{
  "n_layer": 16,
  "d_model": 192,
  "n_head": 6,
  "n_kv_head": 6,
  "head_dim": 32,
  "d_mlp": 512,
  "vocab_size": 1024,
  "activation": "swiglu",
  "norm": "rmsnorm",
  "norm_place": "pre",
  "norm_eps": 1e-05,
  "positions": "rope",
  "rope_base": 10600.0,
  "rope_fraction": 1.0,
  "qk_norm": true,
  "attn_scale": 0.177,
  "bias": "none",
  "tie_embeddings": false,
  "parallel_block": false,
  "init": "normal",
  "init_std_qkv": 0.0264,
  "init_std_o": 0.00467,
  "init_std_up": 0.0264,
  "init_std_down": 0.00286,
  "optimizer": "soap_variant",
  "lr": 0.00445,
  "beta1": 0.95,
  "beta2": 0.95,
  "weight_decay": 0.0,
  "lr_head": 0.00532,
  "warmup_steps": 77,
  "schedule": "wsd",
  "decay_fraction": 0.611,
  "decay_shape": "pow",
  "final_lr_fraction": 0.0,
  "batch_tokens": [16384, 32768],
  "seq_len": 512,
  "doc_mask": true,
  "train_tokens": 140200000,
  "steps": 5910,
  "dataset": "wikipedia_en"
}
Each number is 128 + 32 x the weight over the matrix's rms, rounded and kept within 0 to 255. Layers, rows and columns count from 0.

# layer 5 MLP down (transposed), 512x192, rms 0.283, rows 261-295, columns 128-191
[[ 86 120 184 121 162 129 141 177  95 167 125 144 117 221 194 183 100 108 185 135 140 179 106 110  97 163 130 195 130 100 128 163 111 135 101 128 136 185 120 171 117 145  98 148 138 157 142  98 115 144 188 140 122 171 129 145 136 133 172  80 142 132 120 108]
 [121 164 143 124 146 124 146 107  59 120 143  95  72  69  84  97 135 145  80 151 141 113 147 138 152 123  84 114 129 123 134 178 119 121  94 165 174  80 172  90 172 104 101 148 161 103 105 134  76  62 146 162 161 142 145 130 160  83 164 129 126 127 143 173]
 [158 120 148 119  58 120 158  88  83 181  87 130  72 123 148 139 108 165 109 147 105 139 182  69 199 142 128 182 109  83 154 211  85  66 178  89 135 143 139 162 147  83  83 114 133 149 167 135 136 130 161  98  97 102 127 159 176 143 145  94 126 163 141  95]
 [ 90 117 152 166 199 118 161 112 155 157 180  78 175 161  89 161 136  90 140 155 150 105 119 133 133 141 110 131 142  92 118 145 202  86 151 144 124  72 151 131 121 141 133  78 177  84 157 110 126  73  61  80 116  95 139 150 156 182 103 108 151 124 130 125]
 [ 95  63 113 129 120  58 128 134 123 113 137 106  81 165 127 130 160 103 167  83 177 170 114 152 135 165 125  78 185 113 147 101 131 110 118 124 167 150 104 153  94 143 119  73 120 113  99 164 116 136 147 176 115 158 123  87 123 159 137 111  42  80 177 163]
 [ 61 154 118 193 147  93 166 159 185 159 145 138 167 167 171 124 131 110 140 167 169  73 132 127 171  98  83 115 126 162 137  80 139 151 188 150 108 135  87 118 144 107 114 134  94 122 126 104 159 121 171 192  94 131 149 136 147 143  98 124  94  78 146 170]
 [169 146 185 130 132 171 105 168 146  76 138 118 104 197 153  97  87 117 121 138  99  84 150  71 151 170 137 191 195 153 117 130 112 146 103 117 115 111  88 112 107 148  71 116 125 160 182 166 102 134 122  94 140 166 161  94 108 199 119 116  62 128  95 129]
 [122 154  99  71 110 141 137 130 124 141 140 119 192  80 135 128 126 166 160  92 136 142 182  62 228 124 128  97 204 154 106 141 121 100 108  77 197 161 153 131  80  99  99 162 122 203 105  45 215 140 151 157 189 134 115 115 150 119 137 151  98 131  92 117]
 [128 137 186  85  90 106 127  72 173 139 148 102 172 158 115 138 103 146  83 106  92 190 193  91 154 168  95 140 125 131 118 103 133 163  88 149 124  86 181 116 138 115  95 162 123 116 168  64 100 115 187 131  68 125 127 127 134 133  93 180 125 145 123  72]
 [119 138 127  99 179 112 152 101 172 171 106 145 130 108  98 130 111 176  73 144 135  70 175 110 183 105 168 139  99 114  81 141 186 161 103  91 131 168 109 105 102 199  50 142 158 132 120 157 131  95  55  87 109 168 109 189 133 111 145  64  95 122 118 136]
 [128  75 119  97 145  96 157  57 110 136 147  86 150 123 126 164 146 122 123 141 146 148 170  88 117 114  52  91 101  48 131  73 136  88 131 126 164 137 131  74 147 156 133 154 129  97 152  85 138 170 180 141 136  95  87  84 139 145 118 158 133 154 126 111]
 [ 78 156 142  79 145  75 107 108  93  82 107  99  75 129 136 105 143 128 156 159 157  83 100 131 152 125 134  76  91 133 124 119 109 167 162  74 104 126 109  84  78 180 120 142  96 131 175 186 196 129 132 141 128 124 120 101 116 114 177 169 162  91 152 130]
 [129 155  66  81 119 125 114  73  66 174 155 141 104 128 137 161 126 137 144 166 144 145 140 126 127 139 168 153 140 165  36 158 180 134 129  94 120  93  27 205 187 114  65  95 147 120 158 108 143 129  84  88 161 154 119 159 142 168 170 132 100 173  92 129]
 [151 177 143 184  91 123 132 148  68 101  89  87 147  73 138 115 122 139 127 174 139 124 150 138 113 103 145 114 127 164  70 155  55 160 179 137 111 134 121  99 158 115 188 114 121 158 181  91 133  89 122 131 117 117 131 164  82 110 128  77 100  93  63 186]
 [141 128 187 128 118 133 149 152  83 160 155  87 178 137 143  70 185  95 214 172 107 145 153 144 118  90  76 137 122 126  61 126 100 120 154 129 158 176  86 156 134 156 106 102 133 113 118 113 124  64 116 129 105 131 131 124 184 131 127  95 144 136  97 176]
 [131 175 154 187 158 154 189 133 105  87 120 141 164 121  88 118  63  99 146 121 171 109 120 144 121 165 145 150 110 104 186 116  97 127 177 120 156 107 146 103 176 137 161  85  92  96 164 134 141  76  41 113 138 167 135 162  93 103 128 152  89  81 184 117]
 [141 111 128 128  59 219 156  72 136 207 165 162  81 114 176 175 124 125 119 149 129 102 132 118  89  69  96 167  62 134 111 169 175  90 151 168 156 105 130 147  88 131  95  94 123  89  89 148 144 205  85 147 171 160  54 181 106  98 112 134 186  77  74 125]
 [108 139 181 137 163 174  92 114 169 101 158 103  98 162 122 113 140 163  72 125  69 146 134 144  85 141 146 179 150 163 104 176  63  46 141  99  88 127 131 160 203 132 149 186 131 112 129 183  32 137 116 166 100  74 150 104 156 143 143 134 165 219  99 131]
 [166 158 152 121 117 124 128 138  91 109 122 138  96 173  91 197  83  87 154 122 103 118 178 199 130 181  73  87 157 101 115  90 134 137 174 111 119 168 184 131  91 124 197 227 127 134 112 144 177  84 112 143 160  90 130 137 136 152 158 141 138 119 115 128]
 [152 109 106 216 152 128 159 178 123 170 111 143 181  82 140 113  78 150 126 128  93  58 197 137 112 175 123 146 143 186 118 120  93 140 162  72 123 128 122 125 132 132 172  63 100  85 120 106  74  91 125 152 108 148 167 125 186  90 178 183 113  86  60 167]
 [111 165 117  99 145 209 114  98  87 115 127  92  74 167 165  88 125 113 117  99 163  91 175 122 167 171 175 116 113 194  99 169  54 117  94 114 187 143 111 173  91 154  93 126 162 113  95 169  87 173  59 158 102 171 132 115 168  67 171 143 112 146  76  47]
 [177 143 100 120 122  59 163 122  24 150  79 149 198 206 149 166 161  90 140 160 156 202 129 174 126 157  70 167 122 128  71 123  91 128 178 111 111 111 101 134 129 113 184 106 116 126 153 136  67 103 126 168 103 135 179 117 162 158 130 158 176 121 119 195]
 [180 116 146 115  80 128 156 154 162 139 120 180 141 142 117 100  95 138 123 164 112 135  95  97  71 138 129 155 134 179 121 116 107 122 116 105 119 150 117  99 118 125 127 157 127 131  72 122 153 167 143 121 155 106 157 182  82 153 124 142  93 103 128  83]
 [166  99 113 112 118 123 159 129 157 119 177 178 125  97 144  71 123 134 140 134 101 161 134 165 110 169  37 142  25 157 172 165 108 105 109 129  86 134 133 135 115  91 114 175 115 176 160 166 138 159 144 110 137 125 138  69 117  96 149 106 106 124 178 130]
 [ 98 112 148  73 151 179 151 104 118 131 112  90 166 128 123 128 155 157 205 135 154 154 124 124 130 111  99  98 136 120  78 151 136 100  76 128 182 118 141 122 137 127  93 125 134 137 110 153 147 192  98  83 143 127 131 168 115 123  94 148 145 164 139 109]
 [153 150 140 142 165 186 151 127 142 131 154 138 123  96 133 155  85 105 170 165  49  93 134  88 128 110 100 166 157 141 124 129  88 165 152  86 102  77  97 105 106 102 124 129 157  99 143 146 116 122 174 112 135  52  97 109 125 132 139 129 138 127 138 127]
 [116  93  89 137 106 183 125 117 140 178 145 147 125 178  87 150 136  72  81 187 155 118 111 109 144 132 129 122 125 173 100 122 155 160 179 143  98  43  55 111 140 115 123  98 134  93 138 124 134 126 103 128 103 148 207  96 139 118  83 139 109 142 110 158]
 [112 121 152 148  39 119 123  57 129 180 129 141 215 143  83 105 117 130  38 122 130 100  98 109 193 135 162 155 150  97 141  53 117 120  58 179 180 144  87 128 124  51 142 119 130  83 151 145  86 174 132 167 137  82 150 148 153 174 136 123 116 127 153 116]
 [111 147 167 147 175  55 158  83 122 113 135 126 179  95 106 123 156 125 115 110 114 116 136 142  87 133 123  86 148  95 201 114 135  73 109 157 141  81 123 114 145 121  91 136 129  81 154 178 183 106 135 128 148 109 141 136 114 140  90  93 157 103 145 189]
 [165 134 139 156 126 119 135 169 130 115 168 119  84 162  90 152 105 127 156 118 131 131 107 123 147 132  86 138 144 130 139 176 146 179 115 131  66 104 135 127  83 137 194 202 133  97 123 113 122 170 120 100 113 131  76 152 130 125 128 108 110 182 145 198]
 [157 149 112 145 114 115 129 163 123 123 109  52 128 180  98 173 126 158 117 176 114  88 107 127 154 100  87 177 120 165 154 153 105 137  79 234  90 193 136 109 140 131 164 133 136 143 135 190 108 145  90 161 149 155  96 155 158  89 148 160 124  96 144 148]
 [130 142 166 105 130 139 139 102 115  96  72  60 104  93 109 139 150 141 182 114 205 129  89 128 137 122  68 160 143 136 114 122  85 111 207 101 159  95 136 128 131 110  56  69 144 144 143  81 103 125 159 137 163 156 139 137 162 132 124 105 148 118 126 137]
 [130 106 105 108 112 155 118 112 108  94  79 113 113 149 153  59 102 168 149 129 168 140 158 118 148 115 113 186 196 119 112 128 128 147  88 205 112 120 103 112  77 126 134  83 138 160  96 120  95  97 148 147 119 144 143 110  66 106 127 138 124 138 181 132]
 [110 142  98 231 114 116 160 178 103 184 183 123 162 168 118 111  62 106 132  75 144 126  81 102 131 138 122 111 144 208  99 150 111 139 146 140 176  90 134  84 106  79 171 136 122 135 136 157 162 130 198  87  99 130 109 117 109 117  89 189 123 132 109 160]
 [142  90 151 156 169 158 109  93 149 148  98 165  93 139 152 108  88 133 130  52 209 155 136 117 100 136 130 156 193 141 140  94 129  65 120  94 144 144  58 102 132 187 128 146 121  99 168 125 116  86 113 147  89 147 136 109 132 146 103 145 119 162 182 118]]
# layer 5 MLP gate, 512x192, rms 0.293, rows 262-296, columns 128-191
[[141 144 113 133 184 167 175 161  70 192 197 161 156 127 116  84 113 117  83  89  77 156 181 137 110 161 175 145 138 127 137 127 150  88 175 123 129  87 186 167 165 165  86 131 153  89  85 145 130 122  63 118 156 181 132 121 120 142 148 120 176  65 157 139]
 [195  90 177 137  94 155 134 138  79  81 122 117  72  73 153 104 200 103 140  96 139 141 121 151 111  80 130 113 122 125 128 129  86 160 127 120 148 125 138 140 127  87 177 105 118 154  78 103 129 141   2 126  83 139 164  64 125 145 127 147 143 156  78 150]
 [ 96 182 183 107 110 124 100 131 133 146 118 112 130 146 154 116 146  85  75 145 159 172 104 130 127 119  87 147 160 139  70 121  86 135 111 140  79  80 162 146 129  87 158  89 122  96 184 168 141  62  95 147 109 132  80  96 141 204 179 122 148 163 166 131]
 [137  92  94 136 132  72 107  96 156 172 134  88 106  77 111 156 122 154 128 150 134 122 148 150 116 129 128 100 197 104 145 150 138 117 156 157  99 124 131 119 149 169 132 120 135 127  87 147 145 132  79 202 111 175 174 125  87 174 108 123 132 150 173 121]
 [130 125 111 108 179 121 179 147 138 130 119  91 110 159 137 139 107 111 177 105 155 138 169 110 132  75 117 131 129 141 113 125 119 127 130 159 107  43 175 185 170  54 102  94 139 163 113 147 172 136 170 161 137 131 151 132 157 147 143  63 123 134 142  81]
 [ 80 156 107  70  87 127 110 100 148 164 119 110 132 130 123 128 118  80  83  92 155 120  73 103 111  80 162 183 100 148  85  78  75  97 114 142 114 114 145 126 144 118 130  81 198 169 117 172 114 148 153  94 139 143 130 112  92 135 154 132 125 131 152 103]
 [129 172 118 158  67 126 140  81 132 133 106 136 113 184 134 156 134  96 160 144 124 167 129 114 127 157 144 128 167 129 129 164 114 128  90 158 126 128 122 142 109 137 168 101 160  97 127 107 139 153 132  77 129 139 157 134 113 167 195 154 151 159 150 172]
 [132 125  57 155 115 138 154 137 116  70 103 183  72 126 129 174 101 151 158  82 114 107  88 102 181 156 125 100 158 129 120 121 136 143 166 120 107  97  86  76 156 103 144  97 162 145 133 178 157 128 135 172 143 132 107 128 107 100 105 135 176  87  76 116]
 [223  65 152 143 131 123 180 171 155 204 116 109 120 139  38 176 104 106 145 148  56 139 204 152 117  96 105 124  92 175 137  95 150 145  48 113  90 156  45 112 110 133  91 159 114 150 172 153 119 144  95 158 119 128 143 189  93 173 125 126 137 143  94  79]
 [168 112 106 164 129 148 105 137 152  62 143 165 114 102  85 162 115 106 108 128 140 123 168 123 177 125  85  87 170 127 146  52 122 146 138 132 139 111 183 152  74 118  94 160 178  91 153 175 132 143 144 110 170 131 163 152 158 116 138 197 123 166  88 146]
 [136 160 122 125 142 125  60  92 152  63 138 149 146 127 135 141 136 115 156 156  87 134 144 136  81 144 110 184 118 124 147 106 111 108 152 114 173 119  94 130 133 103 131 124 158 119 127  96 144 199 118  83 135 125 156  79 138 191 151 110 111 140 146 100]
 [153 156 120  46 136 104  83 107 160 188 161 134 117 105 141 113  99 101  79  94  97 137 133 180 144 132 123 160  96 133  99 102 107  96 107 125 102 123 191  97  91 129 178  79 162 106 164  57 140 122 139 122 129 117 160  74 186 133 131 125  92  99 165 173]
 [125 110 166 205 131 144 175 159 113 106 144 174 182 164 136  98 194 174 126 117 152 161 186 150 163 110 117  91 134  94 127 164  97 191  47 136  92  82 126 147 112 144 145 104 179 187 155 166 138 122 142 114 220  75  96 126 112 107 142 112 109 123 171 120]
 [151 152 164 121 177 159  93 136 100 126 141 173 139 119 186  80 116 151  93 142 137 138 112 112 124  94  92  94 173 125  97 164 103 104 186 113 145 171 156 109 157 141  98  45 168  70 117 167 140 109 119 148  62 142 138 151 114 148 114 119 112 127  72 129]
 [126 172 149 137 103 139 112 142 109 163 153 158 137 158 144 134 153 142 134 172 159 119  89 148 100  90 163 134 132 150 105 181 100 127  93 123  96 156 130 168 126 137 117 127 166 139 176 108 140 114  76 115 124 141 137 106  87 153 157 113 146 158 119 177]
 [125 115 129  63 144 111  95 171 133 124 124  75  86 209  90 114 138 114 202 184 106 168 123 155 168  95  46  93 110 120 113 119 118 148 104 166 135 121 167  83  65  92 145 116 106 149 112 142 158  83  69  95 148 136 160 110 122  23 179  83 180  71  80 164]
 [146 175 140 136 154 117 156 171 120 125 152 164  89 163 151 156 101 144 154 127 107  74 151 138 138 108  89  78 105 143 130 105 167 122 163 132 163 146 122 125 153 145  82 164 160 142  42 123 138 144 120 152 164 118 135 158 154 127 153 166 129 172 140 133]
 [203 145 169 101  54 134 135 108  87  81 125 177 111  98 147  58  88 139 114  87 118  83 167 185 167 121 149 131  99 144 133 133 148  97 102 120 131 141 143 141 153 140 137 155 115 192 112 205 158 162  98  77  63 155  80 138 215 163 133 133  96 148 138 110]
 [ 93 137  47 137 145 132 141  88 158 150 130 114 116  83  99  99 118 118 132 209 113  93 133 139 150 143 144 140 188  54 109 136 143  94 149 179 127 114  98  67 127 119 158 100 118 161 107 121 113  98 123 132 120 106 134 122 150 117 155 172  69 113 144 165]
 [110 138 107 132  62 103 145 148 123 107 158  63 143 115 119  74 155 171 113 124  59  79  92 162 143 168  54 154 117 135 102  94 156 165 129  91 162 127  80 113 167 156 142 150 113  88 114 118 112 145 109 158 128  67  78 192 137 164 145 145 139 133 144 175]
 [ 99 157 135  51  86 135  83 123 105 129 112 184 173  70 138 179  90 126 148 103 147 168 132 171 109 119 146 149 116 130 109 198  71 156  56 116 126 128  84  95 101 122 180 131 122 191  99 123 157  69 113  80 186 219 134 109  84 140  83  74  75 159  91 104]
 [ 93 170  87 135 105 156 100 125 167  92 168 109 149 163  91 115  95 152 209 137  91 131 159 112 116 148 132 133 129 102  95  95  98 168 160 204 141  64  84 206 120  78 143 117 169  79 140  81 132 168 169 152 151 129 104 119 111 146 135 128  80 100 136 163]
 [ 69 100 148 121  50 149 108 120 150 112 176 113 193  80 147 120  91 132 108 157 145  39 132 196 157 179 133 148 221 119 164 141 151 108 108 109  99 168 135 117 165  83 167 156 175 154 114 134 173 166  95 134  85  86 150 101 109 108 198 114 158  94 110 136]
 [150 171  62 125  88 108 147 112  70 200 167 255 170 111 119 128 129 145 133 101  95 111 138 184 160 200 195 237 135 119 165 208  50 136  73 152 117 133  66 118 108 137 124 139 157 125 118 140 143 145 136 133 126 135 132 111 135 127 141 111  83 118 103  85]
 [107 161  59  93 122  99  72 133  60 120 149  83 123 116 152 135 108 137 137 149 114 125  92  96 159 103  57 110 153 123  88 165 118 100 109  89 166  98 180 143 123  81  73 130 116 118 100  90 118  94 158 153  95 157 129 152 161 177 149 136 143 152 153 145]
 [198 182 123  96 168 130 127 128  80 106 137 107 118 105  91  93  95  80 155 111  91 119 109  95 142 112  95 153  79 133 106 135 153  90 123  86 158 207  97  85  99 108 140 106 141 125 138  78  96 103 136  99 143  96  73 107 117 107 171 145 111  79  76 115]
 [128 113 146 118 176  67  93 136 175 117 160  75 123 139 133  96  54 158 124 109  77 148 160 123 164 159 165 116 109 112 120 186 133 122  86 163 115  91 119 102 151 135 147 107 196 107  77 188 168  90 134 103 119 130 166 128 103 183  97 126  94 128 148 106]
 [106 160 178 116  67 171  93 123 102 115  90 128  60 126 151 159 146  93 102 186 190 127 178 143 144 152  99 115 180 183 156 115 132 211  70 136  90 111 144 119 180 188  76 172 110 127 113 143 147 197 122 156  99 168 100 113 131 165  51 118 179 174 112 182]
 [134 131 111 110  71 153 122 136 171 108 148 169 132  91  91 190 203 136 114 120 163 126  41 142 144  92 148 131 121 111 111  99 120 137 112 141 112 120 100 114 140 153 144  77 120 144 114 155 100 109 129 146 109 101 108 123  70 136  77 108 106 138 148 118]
 [129 163 129  43 173 135  88 152 141 102 104 159 130 114 116 139 149  92 100 159 158 139 181 164 159 121 121 145  98 121 133 114  81 111  94 173 115 106 149 134 124 112 111 145 153 113 180 151 171 130 121 181 154 141 122 134 136 177 153 158 127 146 104 137]
 [147 110 148 133  79 100 134 180 168 113 193 196 150 171 102  66 125 119 115 149 137 134  92 110 141 116 111 157 135 137 100 118 113 102  64 108  99  63 103 137 134  76 151 170 150 127 108  82 134 138  82 180 164 119 168  68 162 158  99 161 155 140 128 158]
 [ 70 177 152 146 156 167 177 202 139 140 173 135 101 144 161 131 168 165 123  99 108 155 181  74 204 150 127 160 208 108  84  81 118  83 114 190 157 144 150 124  79 189 140 172 162 149 125 108 157  98 117 126 144 108 188 141 161 147 126 133 102 137 121 158]
 [143  90 134 147  77 148 116 109 138 104 102 148  81 127 205  88 110 175 191 144 167 140 175 178 138 133 141 110  97 157 196 167 110 163 136 123 130 104 108  33  83  79 154 152 176 113 171 163 156  88 117 122 117 145 182 119  84 152 103 164 127 130 121  82]
 [131 114  99 103 102 144  95 109 112 135 145 104 138 168 125 175 153 129 114  95  69 184  78  97 125  70 109 112 134  71 130 121 128  99 133  75  85 135 109 103 116  90 111 111  96 114 144  81  96 122 143  57  94 163 142  95 103 141 118  96  78  80 136 129]
 [204  84  70  84 134 170 121  97 168 132 162 175 104  93 110 186 143 151 106 101 104 129  71 156 140 142 133 123 131 104 116 145 145 118  56 129 113 134 115 122 121 155 136 104 129 152 113 116 179 137 108 186 143 132 145 109 137 116 181 131 145 123 102 126]]
# layer 5 MLP up, 512x192, rms 0.285, rows 262-296, columns 128-191
[[ 95 117 100 106 111 106 149 117 158 116 139 139 144 135  94  71 116 165 136 134 127 137 115 109 125 156 107 114 148 110  61 162  96 117  87 116 123 126 179 108 145 183 101 149 107 145  94 103  90 181 197 143 106 149 199  84 162 191 115 154 157 129 127 175]
 [219 129 213 104 120  72  96 209 146  83 123 140 124 119  23 150 107 116 161 104  57 101 187 108 145  66  83  78 130 137 164  74 113 104 130 107 132 169 189  73 127 112 145 122 120 130 108 128 174  90 114 195 119 102 130 121 172  90 137 111 126 135  98 104]
 [162 101 211 115  76 135 104 177 158 103 192  76  65 113 170 126  98 116 206  51  38 115 107 161 158 133 171 158 110  98 154 157 109 159  96 102 177 149 147 103 153 179 123 139 112 143 128  96 133 173 141 148 126 156 138 158 133 143  75 139 162 122 114 156]
 [ 74 143 119 118 142 134 124 153 128 137 181 155 108  61  97 175 164 192  99 137  85 125 178 142 153 132 133 161 147 125 121 108 170 118 119 170 128 119  92 150 113 131  95 172 158 129 108 165 155 111 163 183 171 111 118  68  97 155 122  99 117 160 160  96]
 [124 150 133 105 158 182 154 117 126 158 131 109  92  96  95 201  80  91 135  98 139 123 185 113 148 127  91 144 132 146 158 129 156  93 154 128  98 172 114 116 162 120 107 141  73 123 111 156 119  90  78 124 166 126  71 106 175 142 149  76 112 198 150 139]
 [125 138 183 125 137 168 141 142 145  59 155 114  96 113 151 105 123  72 168  75 156 157  96 122 154 139 140 104 146 112  88  88 158 196 104 158 143 124 164  58 162  73 167 167 120 171 163 139 142  79  79  65 122 100 142 159 137 156 110 182 136 197 119  92]
 [ 90 122 112 161 110 136 146 133 199  48 147 127 160 154 148  71  97  86 209 143 107 116  82 127 160 150 162 157 173 119 106 139 216 159 159 132 157 135 124 131  80 108 103 110 123 100 109 138 146  94  83 139 120 118 126 138  96 106 153 119 188 108 102 124]
 [125 172 171 184 124 112 153 125 195 164 127  84 120 197 141  88 126 201 143 148 134 184 115 117  58 163  57 140  97 135  89 123 151 195  76  80  84  85 124 123  89 130 100  46 125  23  97  93 146 153 137 191 194 154 174 111 130 105 121 148 147 121 211  98]
 [146 176  67  96  79 120  62 120 110 145 146 139  91 103 129 138  95 135 112  62 112 141 178 192 110  47 179  91 134 150 161 151 106 115 199 187  87  89 153 122 114 135  90  86  99 143 140 106 118 182 118 170 129 122  59 148 118 126  54  71 140 161 124 125]
 [159 116  94  79 103 100  53 151 128  97 107 164 186 157 111 134 140 163 116 123 101 167 102 151 151 109  79 156  94  99 191 105 123 128 141 106 114  88 155  64 134 102 150 148  79  90 159 109 107 123 157 132 111 143 158  95 181 141  92 124 188  60 108 129]
 [139 140  82 166 122 147 131 148 181 145 124 166 148 107 102 111 149 170  76  55 107  79 154 150 140 148 116  61  86 138 138  62 110 113 159  72 114 137 140 151 107 131 145 119 131 119 157 105 112 135 138 175  47  99 144 141 119 123 147 127 172 130 145 139]
 [219 127 151 203 144 134  57 141 127  82  71 131 157 184  93 116 144 108 135 104 133  61  77  87  65 169  87 143 165 147 141 161 113 133 130  49 147  98 118  92 114 125 115 107 126  34 102 101  97 149 101 110 125 116  95 146 120 210 128 125  88 148 158  87]
 [ 95 126  66 174 110 110  98 106 192 124 131 108 152 112 173 147 136 146  74 116 108 206 187 138 146 155 157 115  98 168 211 143 153 190 131 131 156  98 159 119  98 126  42  89 112 165 174 124  92  80 121 147 134  81 137 135  83  99 129 112 113 154  94 179]
 [107  95 131 119 177 150 159 125 100 138  94 152 128  66 104  93 110  92  76 107 118 130 107 142 131 152 116 134 126 166  54  95 154 110 154 121 109 137 103 166  95  98  57 125  86 126 141 146 109 131 127 172  72  93 129 130  99  91 128 165 156 162 139 126]
 [130 128 153 159  76 135 101 137 102  99 110 114 113 153 143 170 161 145 113 118  86 148 113 191 145 139 106  96  87 178  69 120 148  99 126 152 199  99 150 128 135 169  77 122 128 122  89 122 127 147  73 119 141 198 129 140 101 146 117  99 119 193 167 145]
 [150  73 133 140 160  70 161 126 131 107 116 160  66 166 157 174 107 107 136 165  96 167 133 121 145 104  31  60  46 101 148 149  75 128 104 181 153  79 142 128 114 154 140  66 141 136 125 213 137 125  93 145 163  75 172  71 172  93 132 182 149 127  55 140]
 [119 152 129 144 108 175 146 151 107 122  89 108 137 202 141 103 112 131 119 109 125 102 149 137  74 111 137 107 178 159 162  85 204 106 117 138 127 188 175 130 126 132 141 120 138 149  60 139 176 140 109  71 116 151 185 108 172 105 146 133  97 127 133  67]
 [174 143 171 181 113 166 144 155 129 137 154 108 141 174  81  91 130 118 127 172 131 102 156 152 118 143 147 130 150 110  66 133 114 105 142  95 114 113 121  92 136  31 143 130  88 108 153 110  61  80  71 114 100 126 150 104 116 162  93 144 111 165  59 230]
 [ 91  84 115 185 152 104 174  76  99 216 155 168  82 102 132  78 150 139 177 107  79  68 128 199 148 170 204 104 116  92 157 132 123  87 126 143 119 101  92 107 139 118 172 178 128 107 129  99 101 135 169 162  95 126 132 107 153 117 156 162 118 102 114 206]
 [145 113 159 170 100 157 120 127 137 151 153 172  89 152  96 156 151 177 190 142 139 109 126 111  94 131 120 112  87 191 170 150 104  94  92 143 164 138 130 137 120 134 160 104  68 199  89 115 150 137 159 157 100 195 152  75 155 104 165 170 130 101 110 131]
 [148 154 207 118 153 117  96 142 157 128 177  73 201  70 124 182 151  98 137 155 104 144  64 135 127  99  95  99 113  99  98 129 133 132  91 190 138  63 100 108  62 141 164 141 141  97  87 141 152 121  77 148 158 147  89 101  96  97 121 106 153 122 146 150]
 [117 129  76 142 131 137 111 115  86  98 108 143 123 132  85  92  82  79 144 138 167 107 100 140 169 148 148  77 149 138 151 137 155 185  86 157 120 113  76 124 151 125 166 182 149 152 165 118 112 151 169 106 149 173 163 149  82 131 119 146  83 146  93 111]
 [ 98  44 134 102  59  84 195 138 148 135 162 111 175 120 114  68  41 125  69  93 147 141 112 143 135 158  77 106 148 131 110 133 122 151  93 157 126  83 128 139 136 111 168 149 112 115 155 132 158 104 159 101 151 164 119 162 122  34 141 113 185 101 101 118]
 [115 121 162 167 147 157  53  87 138  93 127 156 210 133 105 150 110 107 109 117 175 188 195 112 136 135 137  90 115 116 186  67 221 114 154 105 142 163 138  89 170  94 150 112 129 117  78  94  60 152  76 137 136 108  91 155 136  33  99 126 192 119 164 142]
 [ 86  81 162 117 152 153 138 115 131 201 121 107  69 155 165 158 146 130 137 109 128 130 117 112 152 106  99 107 126 106 155  84 156 161 128 140 164  76 133 136 152 117 155 149 110 111 151 161 162 179 153 131 135 118 162  90 162  78 161 108 143  68 144 114]
 [127 134 139  90 171 190 176 151  99 103  91  90  88 125  79 110 127 115  88 149 107 124  46 156 101 120  92 146 168 161 156 200 189 123 105 122 157 156 106 143  95 103 163 173 122 127 124  95 100  92 209 148 110 124 122 136 136 100 192 118 139 111  95 139]
 [ 44 122 105 101 128 141  68 189 147 128 103 143 182 175  92 143 122 118 104 124  98 136 130 169 144 125 151  44 115 138 137 141 154 123 120 126 169 179 120 138 156  69 147 158 105 145 131 126 163 176 175 135 114 172 147 103 189  85 149 107  91 189 144 143]
 [143  97  98 168 133 142 129 136 212  95  90 163 139 108 123 148 125 124 126 103  88 185  96 128 102 129 127 142 156 102 186 104 155 107 185 165  88 150  77 115 152  43 113 107 123  89  93 188 130 116 122 190 148 113  57 126 101  93 105 110 121 164 149 111]
 [ 91 132 117 117  69 119 151  96 119  97  87 158 121 118  78 179 173 107 173 179 139  96  66  88 160 129 136 108 112 147 116  98 192 133 128  99  71 171 170  96 152 153 135 128 113 120 167 119 100 136 143 131 168  73 136 139 109 141 120 108 102 134 136 163]
 [126 142 130  54 154 144  92 175 132 152 146 136 109 144  86 144 188  81 135 117 150 143 164 158 138 112 110 130  99 159 166 120 131 132 130 101  94 127 145 150  89 100 152 174 138 130  97 145 184 177  85 141 125  89 162 149 163 151 134 185 119 183 118 177]
 [140 105  98 144 109  95 148 151 130  67 108 172  98 106 157 159 142 135  62 105 140 177 131 113  99 186  53 101 153  97  61 101  98 181 128 129 155 142 189 111 171 171 133 132 136  56 173 132  60 138 106 136 120 149 136 162 139 162 148 119 130  62 176  71]
 [151 141 157 175 116  70 174 115  99  82 117 142  89 141 146 187 150 140 110 182 136 103 174 151 148 186 157 104 171 139 150 149 109 141 146 153  76 114 138 160 105 160 158 122  75 128 142 135 104 134  96 143 129  98 146 164 130 118  99 104  90 163 112 191]
 [ 78 105 105 123  76 151 165 145 134 111  82  91 138 133 164 138  35 159 111 127 125  96  91 170 158  92 139 126 147  70 140 148  94 103 116 113 128 104 156 110  88 106 120  94  70 108 155 183 150  87 176 196 133 142 116 134 126 104 144 117 152 154 114 148]
 [147 139 178 161 137 163 123  97 142 132 162 131 163 124 180 121 117 129 141 134 153  92 136 131 124 122 154 114 109 104  94 115 107 129 111 131 111 134 171 148 161 184  99 141 125 158 122 129 145 167 127 183 146  80 161 130 155  52 145 114 123 163  89 171]
 [157 126 174  94 108 130  68 112 136  50 130 171 139 114 109 170 183 136 130 104 117  95 118 127 129 129  90 119 140 139 111  84 174 127 128 135 145  90 125 155 113 164 160  96 168  84 135 177  96  80 140 115 100 119 150 107 121 128  70 134 160 128 153 163]]